Each number is 128 + 24 x the weight over its row's rms, rounded and kept within 0 to 255. Layers, rows and columns count from 0. Numbers have three digits each. The size before them is the row's rms in percent of the matrix's.

# layer 5 attention query, 320x320, rms 0.0651, rows 271-314, columns 0-159
112:098125175123155125141128118153150121167120097124167097086107100150106104146139121122142139186139077161117183105124121089140124116139114156151141154120126133144057126128104120140116129109131150128078126116113142105120162127103101123130094138186122075135142123123134116112080108085147120135139150150137128101157174133159145147120119146092125144113142132092106138143139108128138112145148112127108151131125153091129138164100117062086136143129121146078052115132128114124160126137141095
090:107115173104151151112145102126131162158109116108123089122134135107133163136119110139076148139128141135119143108087110106134125147155097142105114136110128123115118151152156185120141181107115128139135141130120120135131113150091095131123159116146151130127163128106113116163190158124115156085096184119128134119167115142136145114141151147129105072139174103126149167101148100127074125135116153147155129154116107144154141132103119119102142140133138119076145058098159102126146138116145073
102:109114088124086135145103133114151119097128152102122078127125128170138166123111128099116168153076127082131134138139124101090136163133181165185152142157138146101162142136140120127117115076170126179101140122107093168118130122097160141105121176123129138149164124153151154115069115137110105116136125082119105144093167098140151127110166144143154138146099158168125103124168147130107165094154102123133110171145121121089141138139117119142080112096130141132149186124165122102129109130105120
103:136113108079125128129143170145125120125133150148148142107155120110062112146107156131144160157115120135159141088149093116128142123140105160172083119125147132162075156122098113137120128139135105134078112156132125128114160129126130096108105134101111110156152099099141117147095151140127139109147121125126125075136123159121105071106157117124124114130121156138113109116146142131105124136159111150122106115107157094143160146162161120131127128143138102097060095121078117173137178171118149
093:127171132138120106110114142156140119140100087161118125112143111123151138127121103141145174106125135152134121112130092120110134168058118152136133112126105154093103191136118121104181091138108101104151145144139134120179127137100116079175116159124103114134126163070152050147134138127123067142128156124179174148129128139094152124143147163118113096171109143107139143164138081136146089111163147113146175114159143152102097126200120128097127154118121084109114081120145111141130111102113117
094:137131103115133159117102163166123134123163131135109140115097106138125101099156139141148175101113126126093164186138112104120115182131108173104089149108101135141156100118139129133109126098134171147098081128154102147146133082094127142117117107144112151127133138083150120080167103104177089117158088152123121124120164170119167142158091131087115146113112139065157131149123167146132147161156147137109100126122116086144121126108155142097127132119123118118144154128148117167128123155114136
087:138153159143110140162176111125147131131150133125119114080138130129119110134116085139082125148134138104176128166134148164120104141134156099157129150167119141120122159135132166123116090126116112169125169187115089100121159154127160123147149135123104113118126099179123101182104091149106174142114128154154144164136146143142086114137154161152153142087109125116163109104111193117084132160116133189100112114130076166125120128164127124143168116120118132110134138177084177135130170125109106
097:098140154125141144133124114159135179117150112127116157140132154128080132079111069121098160146084174127093144121137135073165151117104112137174138122147137131081132121172106087128153165145158110153098134139101127157160096129138186130125154185134120148161128093146124096094174131122131159156094161111090152102135136120105147143141082130143161097145138124140162093136141164130119146112126088148156112083113153128152140131140106116106152122102129092194130105140143148139146101106154089
090:123108119077130112134084117121174126179095129120114173096192106122144120159121121133157111097133171081097113141134135161112106144125134182115161149148163130126155149110114144118120152106123139139141093122144166072149101170146129133151157163127141163139144147135074106129142112146143094122144100161138097104098090116098113141156136070188118126155156119138153110115119134106129123126120122129155169133099163116163169130126132128191139130197148117113122156124146123131154137159126152
096:109138134136117144080150081175145121119139131159155148087120152118139122154104109126106127141118148108101142126143158095086127121148128143175110115097144092097132131137109092107135189077128147125120110109152120137150113151119123124128169155171106142127147120119095133128121143146172120086109127131125123133135171126153076116136192070136130094165092110112125118168111116129110127114158115133179113078127151118144140126093104143149104124206079158161103156152155149121116125131150157
089:090089135101079110145120091130108122135134138145144124113094121143127137108136133141099144129116183089147100095108136125162123158131119134092119093164050150159157124180118141094145112100176132125121107120130119132169124145103147128116097113165126149151119143130107065185146105105104122141101117160089166063123148179120093179153155137133122161163140140119164152121144158095139111089134173141152139101122165120127145144112088070157097111154133146197143159101132119136095122143137114
092:095112131136172153153116167134125137112115114142153177112148155124085137119157138124102141157093133096147147118129131134114128125142126156117097121114158113148075167132115182135125108139131132156127141114138133096132129103111101136108189124125128118130147096103155116103114153117103161153142150118097126112157119145153120144141112128146142124103121134171144147079101131144156129172172082129132139168125115104134083142149150120085158122151110153153189158087169090135118145112176151
093:107137098136100132144126153101105132119081159100162133128111146080139128098137089112151124087145145128122169133145122155093108109124081132135171121150117115134138136107118149088109067114115132133122048099096133130114140118165135128111104127097149137147134152113169149171130127133128157112134110124103134178083098101101114123100131123136130116094173137125142115131142117127145128143111097120090127133103119154086120161116103141149126109103130138101105095115159157093131169094155118
097:103106143133140107097124122129104129144131141102098152129144121134148123121123148124175115089142121110163123150087141133139134082156155120085115143146155173068141168154165129149099104129140112152163160100124118163140137126113104128145150158152145163132106179130113148113104101157121098155133120057174086138135111123183129100147108105137152126116106139099110124099169127153091120151109119122124114145122103130124114108122131135134140108085134179158169128179121123128102098162113129
092:132112156130099135147123100132097141113116092156154123080085135114146055121130166145124144147176132132167126090101164186114111101155100148120151177100154133114129138113151136176101083169115092104114135110146116146118121104142121134158148134164137092102107126099122076130119112135132130113201116121126135132137112087170082149130116132095160151161124084116165150126136155124146165149125127146105119154156140185126123119110121108153093135129081148142132117152097109074151175156117104
094:143133122133096136179125073145147139091080075132118103108175162180142129129108124140115115058144137150086116099118132110129133144143175164108154127134088136151141103138135112139138132113105191097123107103132132148097118127085162138125119095109160196157146098091112138120122120110120119164125108179158155146114117157162156115137099181139139116127145102127087133147121128075178089140116160101136106136137123107135135137126137103098108101119153165127139112161103131112116131102107185
091:157139129138125110186148138103100167089144163107142135127150164125090120164164138190129083150129155116101140160146124154138105132115144133141088141124096162143156096112095134160172159119112165083149148123135118155142132146149177133155145072105122143158115118126098126065139103116147149167118150120097127130155113162161147109111093113145132102120164154128128129165082111121171130107066115108157157113099107106120113110115142123118100130158111091120126094103105107142128133151169145
090:122135157141128140135139124134114162180132127139077103088098086169144093128101163126105148111130159158133120168144167132121162118131151124128180179111112127114092111154142103116168131129144139111109127137137114141152115147101124136154116104160108152139139116074109162108137120147146111131132112156093095145157184088106133165145110136133121124164140146085151112116137164136146107103136178112162157139144072143111123175103123135149123133120084111143144108138115135130119134166118121
094:145124103134115166158088140114139149151065178120149125129158108097115163133144121160100109127087096133091141117134133174151110147128099169155115135133100103157151162166145151088100148128119129180117105133162094106109130094152180161124114126119079097147078137144113187100166140121121148142140123092116118149094107094156093160111127155143104168136118096170147091143111120128114141125141129102077137097114106174125112138156171130144144140121133114138128138146162153117114108108121148
090:131124101150111105102143169074122153113147087167154080148121143105161118145176108148184127112161125123147110110155092142133150134142152118116100157109111104135137157147152177101144092127112137162197133140130118128128142114114135113154100106133132096140108162106147095156140150115163070114142095117099119104137160101114146109150103111113144166130131121122094115125096149140160091115096148131133115095147091146161126139139148154103147121123137093143087140123129146150105130174088144
091:133178110106161088143122139144127103115114086130106119156138098099138145177138131119105094079130123130094115108107137139106147141119159131101105134080136091154164073116138121118140167150156115129132116067092108131118146145148113149166101109167117157121129135104133134149092129134131121131136176142124141130111113114107123107152141163117118141114152109121162190115176078101132128150122139166105138112167148123109128119133129173152149124115140122134127129124141120205106097120115152
088:177128164133143116094134172139157098131160167135135106131107119116118115070124147165136081103178037126142131098115117177160131168140155065137161116148159120104133119110093080130133144112125148081152116115134101115153142176147139123153147100164139167099150142139120140135120134115099124143124140122125124143100133155156154109142147113127112122136106110116096105117128129126146124138158107138098149114113170095120151154094116158144112131154101127052162121157125096122125126101064132
097:155150137150083135150125108135125134126125141100130161149135140128084120134105161096194129160099126124129111102146157131097094142170154120118120117087112152114109145135097119137131140122140121135119083193089105157091116112119178117182154100095134140104132090082136178126152120135125105147112152112094120099157103137134142117108104148113139137119156163171140203103180091150098148129130159115111159153112131117124129119130150069124103099098155162108121105120121112102175126136129128
092:118144133143104139081109118148133140113136155113082123111127127082124142144106096105153188097150155111119144140130112105158122144105128105125120088130090146116140055121207113125126114067112127084080090130137126150120159144121147105111144146135119153129138146128139143155122138110150132115125138171174135124092177181079131147137157131140094131123124128095105134162134117131146144151165141113135104132118124129133136139124093152111088119146126074117125127157105160149169119126131129
095:145136187104111152130090106136122123135111108101135093143057085161146133146161114139095116141105176150098115100111113115116148123155114142081133146168133116147129134183126128116119121134168105127170150123117159132137115150181091099164138130120097092126176136120150095130123150107167143105150116090136144134134149144108094098116122090157097132151173109117164102146138169160158101128079123077134109116150134087120153116113106117115182148143128106142105113114141129089129084180126086
085:152109169153141104152147125095105113150118127153119094148196140157105142153143143151117099130117147138111130117130149110127149094136115112146115177085119134146088128123102137116161135114119153156103169123143157091088134141162098137162139099150115145128093134116142148121146151137170143149097139114149128118179160120165134102149074172124150065156113146098140114150096177139141153123138126083144111104126114102147184129125107149148160135139114136128148149130181150103148115148143121
093:140125124165104113128098131090108138115110167111113107082135163126125091132075124136154144109129190122148102116101084165150102134112101117121136159114136121109131092117120118093126134129104115106134110108121094113147138101126099160130147108119144138143191120123143117164112157099129121093121123122148124143122112142080147151121125096135123095074108099146081130094089135114116134150108141143150157150128093130140178158092106157168114109100102124123124081118104121138123143123152142
090:117170128142175094162123135143130116139121169139111139122148143109119121143135148132101072131144173142130147156118133148077103135146127148149096124120135156142131139098124127108113176109127158147106102116141127078087113106199164108148120132122092125133090139119134117108099115133134140123106137184156081148095137117155084128087177101159140115131127110060123099129152120091138134153110108083105176149140152145124084134132130130135124170125152134123180155155140131092141148140182093
087:121097146116139119116133131140191157142150122168096186164123121108102122073120143114119140121127143133145187175150118147175141145152135123113159115192105124128147163149131164080128138136144120151100089107105099114129110100119130113114125178113106165174182105160136142126139168146124133116124089106096124128120171120154162099134122112131173166148114095127098091164117136080146162166136095139144120145112155113150122106179114152108123131137151134166104156116128098086180131102127079
104:108169091153135124187118156146142156097113101110159131097135095130150144157159119146112118098128115118140115091132087116126137132092132161158120126112098161107121124094136164149101145159112106154135157129141131178134149115146151120136110119070118133119114142112170158112105162124107124192135119135134100165096091152120131122126110151146172138133072077189134087159100122122135146163133145102106150173116081159112117129154124142148142144078133134119154165157137139125127118133144143
093:085122105129139135122130136119082119119134129097115112132179139133131131139121128120122104126113142126089144155140131127120116166100175148106149093135135116123099131130118165112142097154174159125118104143153100110098117116149112163111138126163121101097103107142114154125126099122139134096140137137154147177110141150108134139080094133131124127120146129129110169180118126149126159165136132094161132127170161113106096151140129120072128133120176109157129142153148124124116128126112176
089:158108139129120113120110148111113159115166122107125189104159207101136111117131102142159098131104145130148090132111130109122114107158139147132140165128127138125143138142072127100138179143155111132164168172167135128125093119176124121142122119140115151105089158096128131135132096107111164098145111126119131141129157141156093144129098133132123103138109121123120087153110141155133093173158137099092109114157065126081149155126117137119108145145111155125162118126125092152157107146095110
097:132131122100146130132106084160129088096109088108123111158112119099139164107137125132131104149118145088090130131112128131145109145091125141129170103130125145157124131110171094094145101136129144147122090097156124145146095144110085124147138154138096139138134106168143111112114136138137079135142116119142175138108127109136097149177118139134121085098175117089140153111107121114103142114155115111145096148109133146094137105176124142163163137154169184148141149118166128169102110122152090
092:095126121116166144100150093083156154108148139120163155131096115134160143134134112122130157118145114140121167135089138138149131121122125142121168127116161111084152134140131156138107159077152163149087136094127092135118080157118108117106108156161142144153178153111119179147121139120127186124111133132143123123144176121168132144164137109127123146106093133154129189108116126135146153119127118127122118143152118133191121166110123139111101150093115163140133149123145130132156137147095187
082:129141110129120115112136106150111150120155142130124170117084176069154150103103146117166135115152156140128114120108148124105108105158140138089137143160112145135188161123129122147126122111111142066064105135130121141144172156124135132137150129124139087099117113146148114147132098120108130183139123124178115185109122138109103116170097069128138131177138121167137130082154108107155169111149139112118152147152139170183138113156118143122083131154127127140103100108114145143103165158112079
092:129135173105117133146160183101192140157139198134096114127075117127123142108101122113134103140127153134105125108112180121119144113130133183119113152103117170096136139125146114113174196130108081150142094121121128126123112113151124104154108157116133143176116143100116129122086140158144123107139110122089132117180064125122132128154148138118134096131132140112136152149114072117111148096095140131157126104104101128120118138133147146093106122099156209146152123156148129116133150118120110
098:053094087142109127135140154138143155120170097153135116159134091123094127145129193123083122160109165120094127117118101136109139130141081097148134123097118117127153164109133109122132103136140096166134138125124163190119123128149162139095117131127080094165049146129101146094138119123111118108148137123119114122150120104119106094142123147133127141124130149140114122175134067168096148105139126143085094128143130151085139127134147139126114157122136135102114100123123116146173118094117112
096:140144130132140138145162143148146103139115112124088106076140151121187116134181154158131115135130116101127119121135124115186138109155123070116093110060130159142122112139117119145135128136100106120088127142128138129124126145117147129148128114112102119112130154107117138110146106160155105146132165100113151098187107139137120097129156134126137122113127128149144152137127129159088107116154148113118137098096141133115182157139137117122132132123135144105105140158125139153092120128143114
099:103149122104146128168179126118119136152132121134153161148190124116150133102137118110155073143081113142083136134106126140134100112108141135147138165135159137143130164149109156114095187133081149116157139198105145170148139112140074143128131112108147117130125104148125133136116114161116143142133180168148121167138137150117133118116103121111122148130152139147117156132097117128138184159123107104112105120127097142135100145111150125112119131121100082084131126147162137138158146095157146
091:133110130121101148173125118156141143120110084115096130114163130136125135126149136158128117103119137092064165164128127112111159154093118099100135107103146103165151162107118110157159099126106138139112110128156133172141104107065151196098122129168104156108083121140164151100124122128137139153135092147130107119118149119146151142096121117107130150121153133144120124091137082149105111104123169112156112167109149123127163139153176135152170126163125132159141140157134103138097154093129172
083:123164137145137169135144090127178112172127131120134126085122101173106143127122090147128101074149123099154110144123096145095118120135111147118108137140118136115107092119082118106132145139115099097123140116105163167125153135100138122185118122150115129188157169104164140105107120109146125131147146148114105148126120146117153145139132091109077073164097146153160156159137129130133148167142137132150140136107173117103122138159149140117096200128101110114122137119106116129111142144135106
098:147128117164099114133077166138112124104136118156112148108130155153137112113120120148157146162156151148166137125164091134114137167182140137156107096118135150130160114115100128160106129154132097148108119113164132131166162106110124128133129113133139103110156118119113098161141115113105085130094104135148122127139171134143154121110127146145137159095123145148102108120138177167123130123117111142134155141116121081168119138095119099103108137100140132158123155099095123131135143149108126
091:137122091129112116136123098159113135112103110134106174097120104102156102124119118121084144092129134102144108127113105122154131108084136139116122147093097128127132097130102152108135098117069126143124111128142132125126124109097167119155140147069101146166144133104124098157138124110134122156113130145120163148184158134151108121158102094126130090128096183110104116106111149129143110135127096123158088152147109149176116114122083120138099157091160128136152137152138151138121112134116128
090:127124155123128125140117145145133165130120138118101130069155119096161107135115090090114150107126116121132109138116118118149150114131135114082141142103093103194130105109131157140148112137173105164160139104150078122114082129136133110158105173156105114116122068133099145118121160106090123103154096119094153090135138101095106133109139144079157112135142124107136142119139161138172110172141132177174130125133104120140132136104128101114127100121128141092106118115151116074127121142127130
# layer 5 attention key, 320x320, rms 0.0644, rows 271-314, columns 0-159
126:142104150137156128100111129130115111157114108173136116133104138147139119111125168133105162144121121106162136149146107123111145134139143081151086145115125148108186139119136109139159134144144067085185101150140150110188152157132149146135132151153061162114134124171113111160121132151176150144143081155141110128133129143104148109082093143154131127130120158169135098140150138115157129146128168154122123148141151154114132109112119105142134197123189104193130136136072106113151110095134098
091:153152163138107135101167131114115116150132131100142113093134129107113164103162149118133105120163081137093148167152140150131140109167140116113135156127128149123163169161129099119123132112122155093099121115168114142141136144099075104082163119144169143169119099120194132146118144116143109140099132137156123142144118133172094130100123107124139139131104135132139115116124102097121120130116102138093130130074164126131130130118168122134121152156079171148113123142117127133111163140108143
091:139134127123185153099126101120129136124123134154103124135128148096132147146109127079089116095137127096152107131076148147151139121157118180120151131123129162122099151158111140099106130092150121135102123065125119144129135147172112136117119112151109121160103109188126144158107119101087149095190133169111138104164142129133105124101140146150117129144102130133149136145154156111130109123153173112149172125132141148118092132135159108123128140136177136120148118183153112090138139104105098
097:132113147120153138126097087149104127134143133118134121124097128136104107105119148107114152117167093126116117106141151146100114132090124075084151126101147139108170159116186100161113146143179150132073181154158123151126130136147129147114126123141107150182135120126127128136107139153171133101101141145150116119147190084146132100088136129098127136092109082145097118170162141089151139130094150113139146124161133149127147096108111137074188134152161087116127118112101083148104131134169099
104:108108131124173101152121137139125145148080132169096129157105095118091139101119149133149172115173135084116064164164107087131176108087120144133093111111099106109160104151077114142138101152103138107125134117113121109171127123145114135111112100157096159110132131130092069116094104135129141105106097110119132116146089101118085087073137163141113107140113104156136126141110121130125112130097141146119093124114072136127115123135118142143095138158146167189143118141102187121103022107160117
109:114145115147124122143155142109174182091139158167131125141105123111138131131132107123122134101132154128150121140101152106147131083090167130162150149087066082126111109145129133161137140133121112131102120090150115158124121102123128147130096143101121140132147126158100156145125107111145191136131123090142105139094156111103136063102097115120107129133149086137146115124115111182129116155166101113102134156153118097151102140134097143153126126141143127139119124105180157151144141117131169
101:132144110109112111112105139151113119102150114094135123108137146161129139158149115128158146161148078081128130144128150126152072148148137146147154110139136102085122082116115171127120118100106086134146103174143119148143137109146143164135137089118108146092133140072165169123098133154153140118138097160137155152159128094142129084136171098122107100125180144123082123144136160112155109080151116146125091118121107134129109140086134144141114118143094132116116107143104113138175161101110114
104:128126138112120099111098125123099120119109118130146144175145102151154128120145129130138162106201088095101098155177134154123098110123087156182119113141115100137187129171139136120139111113096119123142167142189126162141119117082146166094087101139130079152114124079138121121129149170142107108173078105088103147171153140134153153155166156090097145137141178156160122113116119109085123103136125141153111132084107137135133144146145134134090160109134101116128122116082121130125119112119103
085:113129130154116137114105117146074146118095113134148141105096129110136131106176128155138144125069099156130122138120122160152097127128166082147084108118136096154134131113161083126142119140149134175085109151152064122120123141124142129113128137139134157078154118109134145163152077123119101119101068175133140140153168085120141134076113141171138160153166153132097133152120151095131161128146100145098111119140086149089141129110130143133112102130130146104112124163128165090153133054152113
090:147123120087129141107132139128084110155157162159084138120096127131167140098130175151145134092072104146131109112144134117142108126104170173116087079122092135150111146104119122075089136115140122116160136129161114124142124154089123131124128136123105143143141164127145125134145115119123116131195086117147111152123152157130141101116117123090109064130083141131134132180115132132131098153128106168112063131099099165101108081210116141111124110145141110104160149113111109153160141105175109
096:149105111127096128155117133141103115149090141107123170116130108126105120145152099119118126135108150150113149133123125127116133127131155132110111070158143105114134130114195120190143142095143104119106144084136148091143077120097147126111178125113138121084123179135116123152150091157159164124144099151112099165095112165111079107156063121112144121125159128082116119089086128133126139125120134079150150151119124094146153130142106108157112129098121135145118107158142146106157093117125089
095:150136126119145149084156171088124102081111093128145104130133129127109138126112122079108099120122124147146137128158067141132101159126097148149123093113124129140093105132161078145088140106149139165118105154159123174132142154150097115116140137132167122126107131076137159113112161107104165148138130121162169150137141129127127133106126139120128152095110175112107100157115107131084163134114079164088120097113141127163096133111141106124145130120129096124103113101156109131120146101169152
097:104101106163118136129149147129131130115151125161161125139128115127109135125106124106135090126145107155110158119111156150139142147159101170138128170084183142108139182136114108139082112118122110187141119149099120112123117125110148069135132185147142151137113110151166116098098138114092095138168171116104130115164138183096137191133103112156091097140129071123126136142108180112108155176110124116090151138181128103152111143131173117143110127114140141116143156137146126095104137128171110
091:137087134145120143098172063132152123148102130143107122106147138117130120119125103115119116126164113108173104158100106140127100123148121121163157099111149157153101127107142134095137128123133112126124099136118159111127124145195145124119167150142113122126172121142102175170160149089146182148104122088144153146169155127146157104114111080102153164126103138104188129111163136128159118088172088128132132149070159094169122072120111142108122155125131173137099124151138160130090143157105163
092:138091102100126097116139119115113113119104131096092141139141152085140141117121088132094059165081127164107147129127165148109068160112161118157113107107114105152093089077144107115155152119125109117128123104080137100163097138133148121124145139119131129145128141149116102119104120138138139172127157131142096130146116084129115094107059125126181098105125125108089129121108130124173135145145110184135108122163094095185122131079123155099140148101117132138133135106136135135119138127134131
092:173152099123110122162181131125087121123112139115138103129128093143112122146098145160094139154079141125189094160132123139146114150128112146173124131142099127119143149129133189117125119087130104147099122133105092113093116110154089114143126178118116145134124124140098110081133111108106153101127143127117142126161115179110172117150117162124113156118158129133115129154126092169144121088128088163103119163129136098089094102130136135126096101111119123139098117111122077130105125182139149
093:121138133201159116178128173130130136103179105166144108104166121169145134103108118138158140147117164145147112100133165094097154138106133119112107155145138130107170168129142161137126133124116124123139103124140122165128096107148151123137104110167091089163119112144130144104148111117125131166115121127116147123151148104110180135133150173122116129084139152106143117147108141122107136150135124127098148150111112116115155146139155115156165122145089107080122161126146125181104082110068139
096:153124136161109087095143140107111132120132109120125176153090115111130152119119149132172134137143117086162124123148075129090188122106169134133103122139098133124106097106149158110166129115105147099120143124107193081112108169081154081116153182103108145110174152161119145156145158155119138111154108148139170120131090157140139125111101114173087092126102164126110102154097109139117142151088138104148110118099127138164077121144117148137114141124181127152165139128134157168153183132149163
097:104122130116123115121150168155149154070144136139166123135148159133115139129131106124094102153077124138101144117113122156128127168127106122141159139087131124093164124129110117139111127130120123128106145125146119111121171114117165118119128119153182111149111107108119140149144125111135135113157172104169138153119093138144092160117153113172126129116123152130121113095130156127143159119152128142091104135115146115126160138114100122198151126122136184116107097130161129111125158092103134
087:106102090191159127140122139153133172134128166151097154094102128103161166126157133115135137138163144125133159159135099154101108131128149088084140080164111103117136137133163128179138132100118146136133120088079163126135114173118118099119128141120135129095112163114114106134102104114161132127135134107133111119107158095123075089105130123099140149103138127109118098102132143125130163140093067087121117148156111142142128150126130131148129138129102107131174114114144087103119087128136116
090:150128119101122164133120103142122171138159127129102153145145113123127135083166155115130170127151160134128104148127073107144130128066125144124138109116121129102150096132132129083113142125140112146150133142102175119137149127108126131145113183118139148149123112115134148151142132134156101122159166087089102150146097127151141160165179154156148113145146154106127147120137097131097148137103162112116183123137120172126136116127138121157094092098112129171118121125127067102164066151105155
095:105133103137130139109093108105164133142114095143103105066106137146127117117146128141097152116127156133136131117141158123126141140107142123115076156053135136112101106125115158107125165169135092102107102115113178111122179109155113119082100154086130180109163117105169161136158122134104149077129082156171115165147093172127163118126144126146125107128128134120150108136137154129157186136125137147106139125127144124135156086135116145113110121158143136154158145143086093130122109126132126
099:122082153139165126078162129126138124121122118100153156121133135144114142130142089089092108139124126157112146112111138127093130120133099084130143116140134131143115134123163133134144123115119108166081154133113093164137113110122113161102139111152095102180180151139159108164115140097109130117204138155118128090135112110124093159141143131092158163123158102111141104113122123094165139135136125171158136135117132161135134115089114145081177105125138127116098093096094111130125142143101118
084:126123155146158122138124105157127144149142144109090154132126148146110120122094137086138132103118114120082077094125126117152105136115137146118082103108125100140092122131128133155109095098101115112141167105095138123146092163108145102143143121124113198117107118143120147161142124098091108103135108111102124130151128150151159119108134127099094132114103135136151088080122194111127058127116114104112114115149114137133135068115124154172093112150149108143171125129141143159130125121144098
095:122159139114100113091115132109134125102145157129134127151118101120133119129104128150179167172125142138123145135093124132105109154171103150119080138182175131174113138120171083129120126116143127198141128153138167113114106136145115128144109129150119121126143173143144142122114100137166103095135145109145102192110090122099132098110126120130120142138137134095144153130094143139104136108107108156096128102095077106141126120161140125163150121081122101158113097178121169117103116129121121
086:145154108153103140147120115069118104116141155111172142128137103144144136173086125124145088128124148130147139108147099125112126159128102089132126110121173144140130135132098154141123165145103120170133073127126121156133134126128088144111147124129119111133165141151104115147119114103139072114132133094135138103126127122137176094144081111123119179137126174093137130097117148088106133091131136161120135142165180163077126166090072115142121125159126143071093084130095114142152120099142083
085:135118137175173168136093134141104152182118156111132102144122164115150128128099166112110097136152096161082153106138130109118145157070102167118172139145126131151134114143135105125123079134147144149158169144130140104155120123108104094142119146151122100132120150197119091114135109137127123075131167135129123141162136159159133161126183120149102118149118093099112124098147122144092113162123095149132194107135123116143075141123068125112104137164078126132142142144077148161132129162140130
090:136094135127118111145142152123134090152169111126109117157152160122149156079129150088112092128161143136152153145082141156165137185131160144121114160138133133166126112105084105106158130140090130126159127110123087121133145154093119138128123147129137159097117088147135153153143108114149110133082123112142128107140129126125163162116118143110169115158119124132144144104120136119142119154170142148089120125182125153080126123116129182157116146116142163111079136103214100134143119123180159
087:124094117154127116135145113111124210082123131144120123140148156158113130099094124116153143104165164108130104138165136155125089135127132128145152122167136100149136131119124146138149094149150136169126105111171113131117129149119128152112109111149119137116111062124155120105152134143160140115147061116154134167129171093117138158112146142122120147111160150154158111125162165076092137124132084161177070166141117093127131123053114103125104074121096115090131141157121124122120120139146130
094:133178155130142102181148155115154099132148144102165098189106063118155116150129093130131149150142117144143152113102099152157132164121119187098126149185149135123179150116095195089144117123105164158128106150114149123101125092159117152089129097074079145144121115104108124146108126152122150109125113087131155142154094094154144140132160132147149143120143109116143107097116101106132141121136130145095096161136130148141118184103151124151104140107162103164117135112113104096114172108149137
102:127171123143140143141166126119154113157139136131137126146151147116059145146111097140137106167082128150111119138145118105124113135161118095143089132136114076174089068151090107149112136143136072152121124191116096146134121094141131116133097108132147184140107105123151178166135158136179117133102113131139181140119118110098166154156092114114137124137112160181099137112162167132177085135116095151134115096127132108116140133127135121131131114119082163145131133117119072141140133134146092
094:097112130113133106114134186126143141156143121122121129113117147148146120155117105115101105133102168142120216124138181113118133158105105125159128145139150130146141088152150140162120146148117126129138147154110119148115105097101106157158124123103131154140156132101166135146133109106113154125117115148108089122123108116129138137145122152146140134125092143155134152117093160111095145107165090150135152131132135124082102151160142113149157133144130163068105111136123118115158141135087097
096:172145101103091139125136112111090146154100088148121086114128115079100158139123158130110104138127153137149097132170117089134111132115120166101126154137112154092144112137142106135107113126162116125158111141140124081115143129154164133111121138160148137125095106156084122134148139082156140122111126181159149148166089150149052159124116122143101143177143151074166155120131089143084143106134174134110135158133143117127135111134135160094120145106129125145118108134138122111132123103112095
093:126157124163132114113138121166091166122180135112143129130132145118095129145128109108119136134131140149099110059133136136100146110169130158162102131126123126125108172138113087119104121105173108108124137112181102139137167117068125115122171126132142134112132140119171151168140129127120150129163115160136162102173100142152146118156138108106169149142130155120130113115157093143113118121146144132110139123131161147143162158117133134169141141111116115116161140134092128136178116117144114
087:126110091136136165095110137127125154118083130160134109139154157093113119109123148138153120147114139109081142098097155151138117152106121139140113146142143092135127116124174160094150148147116112132099127123155168134141093121147133193117137145083155153138143117118158137159151164133090131119175165148082145119127145103091134122153107097194115121109131106076120158141095131127143098173120158088128107115150156118114158108118156108153115145096118134111141136105108091133145140163123147
091:139114120141137128198117145123138113125141115164146149083084114131142155100111132131122086147141191134137129110095153103105110133159143182117148166119153112161128199134116105145113088150111149110108174131147122146123112179124153088144117105142120137104124146124132160147109112092129127152144137131135149129135143131125158131135109158081145129103145113142099117141117113068140158138165132125130149130138108140119142147145121161135114107106109131119137144147174114154109143143123140
099:129162187133136126131110100152145154120160102133127115101133144151130097105127103103108107105101149133129159126122126138072145136157145150122128120142141180119086136152163111140122143137160118121114103128115145135092142077084136116144173127097124149151154129109093116078144151133140129148069131176097117147148119133186094109120102133139153102145125141115201082106123146112076128105139185098166091127138099118134179103115144101154121133154138081110131068124145158119084133137125081
091:142122159121124086160126149118101126135161108113126150121121130112124135084144124185138142126099097096173138112110098126150141118133112086102103070146149118078113140139131123103130142122111154112148140125121143148107093172150107141103187171154111114150123173119141133160098145123153161118137132112154077127111150115111116084160133157105148159078086105117123086134142099115164109156127143138124138111110176133104158143130121127138165102116110132164137153137111168113138124125110124
100:125152071128128176113161146108128131121128136136134084137145160142151153149078107101101096132113112134123180103127121114134073167136124140159162151104176128148150122139105127110141124119117119167105091187144106142137086095139157151147126127141138111171137120110121163149115131123163100118151095161137138172124140094118162127126128093129119142128108147121124156093146129107137157124171130142104120152152148142120115136134118149130097120143089138091086150120132086130151131135151119
094:123173141142107153145157200147130169123097119094110135108162110102137164148132146126115126115074155139126134143129125114093144170145128134157107114105130124128131082120135151131140106189160132133117089124125107140092170097147120142070149149101163118123137132127141137124094129141162067130099099128128137168156143127120139098123128135147124127156146153105158111141119148125135139124131125120122121167151145100096095104170145129131148147154061126121097114105118089181137119111148132
082:148172109125141098130155152151095115132112131117126138145115106148137103148081110122101143124137122156117130128133105087153152188125131156165097111066114113097127129115084150090144078158108152132081140138129142115124137135133143134119114077129145178163155117131120124140099115154145156132101091142094107152114163136172152128122098135141110130110145085124084109121118150142132162133108143128121091121143157110102106132175095145129130126148142100132126172136117151141128091090168110
094:148110164146161096157089153138130177110106113149133113090119129174118124137116148128152122120155091113135139124103129111100174105123133088119191114139101084125065113056153091193090158112101118109159119081121105142108103135150136152116106137113114082102142150123168138138117125158101142108134158092174126092138137118123108063115145130164150103131150130115109128091124147140170100146116123137137193141129103151098099141123120159114127133132158125109141103113130117107125163128102126
091:112177087146175123134105144116107170135130123091119113143138093098116159144176126117131161090131157101151139089104123178082101074117099143094182158091166141118141104140112145106125117136138083161167103093166082138114139098119094136108158117122187116153116158132140114105140148147162142114165092103127131115126162107154083113152097099133144179126130141096160124098117095136087102140135108102113105122133134130138126114158151146150146156135105146167129129098115130128158154131141106
087:062144110134123115100130129141179124113129095112100139121109089082169156125116121138094120114141133121115128129143103167128130154073108164115162096112134124165164071128120142128131121073169099157112154089088152137188088091117151129134110137133138112138101143135139142118105103160092146166132130163116109112121105103131159128142107135129120118110140107105145119127093174140102097157140088129095125115144058110164069126122142139148149134157106176144162102109094162118108121118130193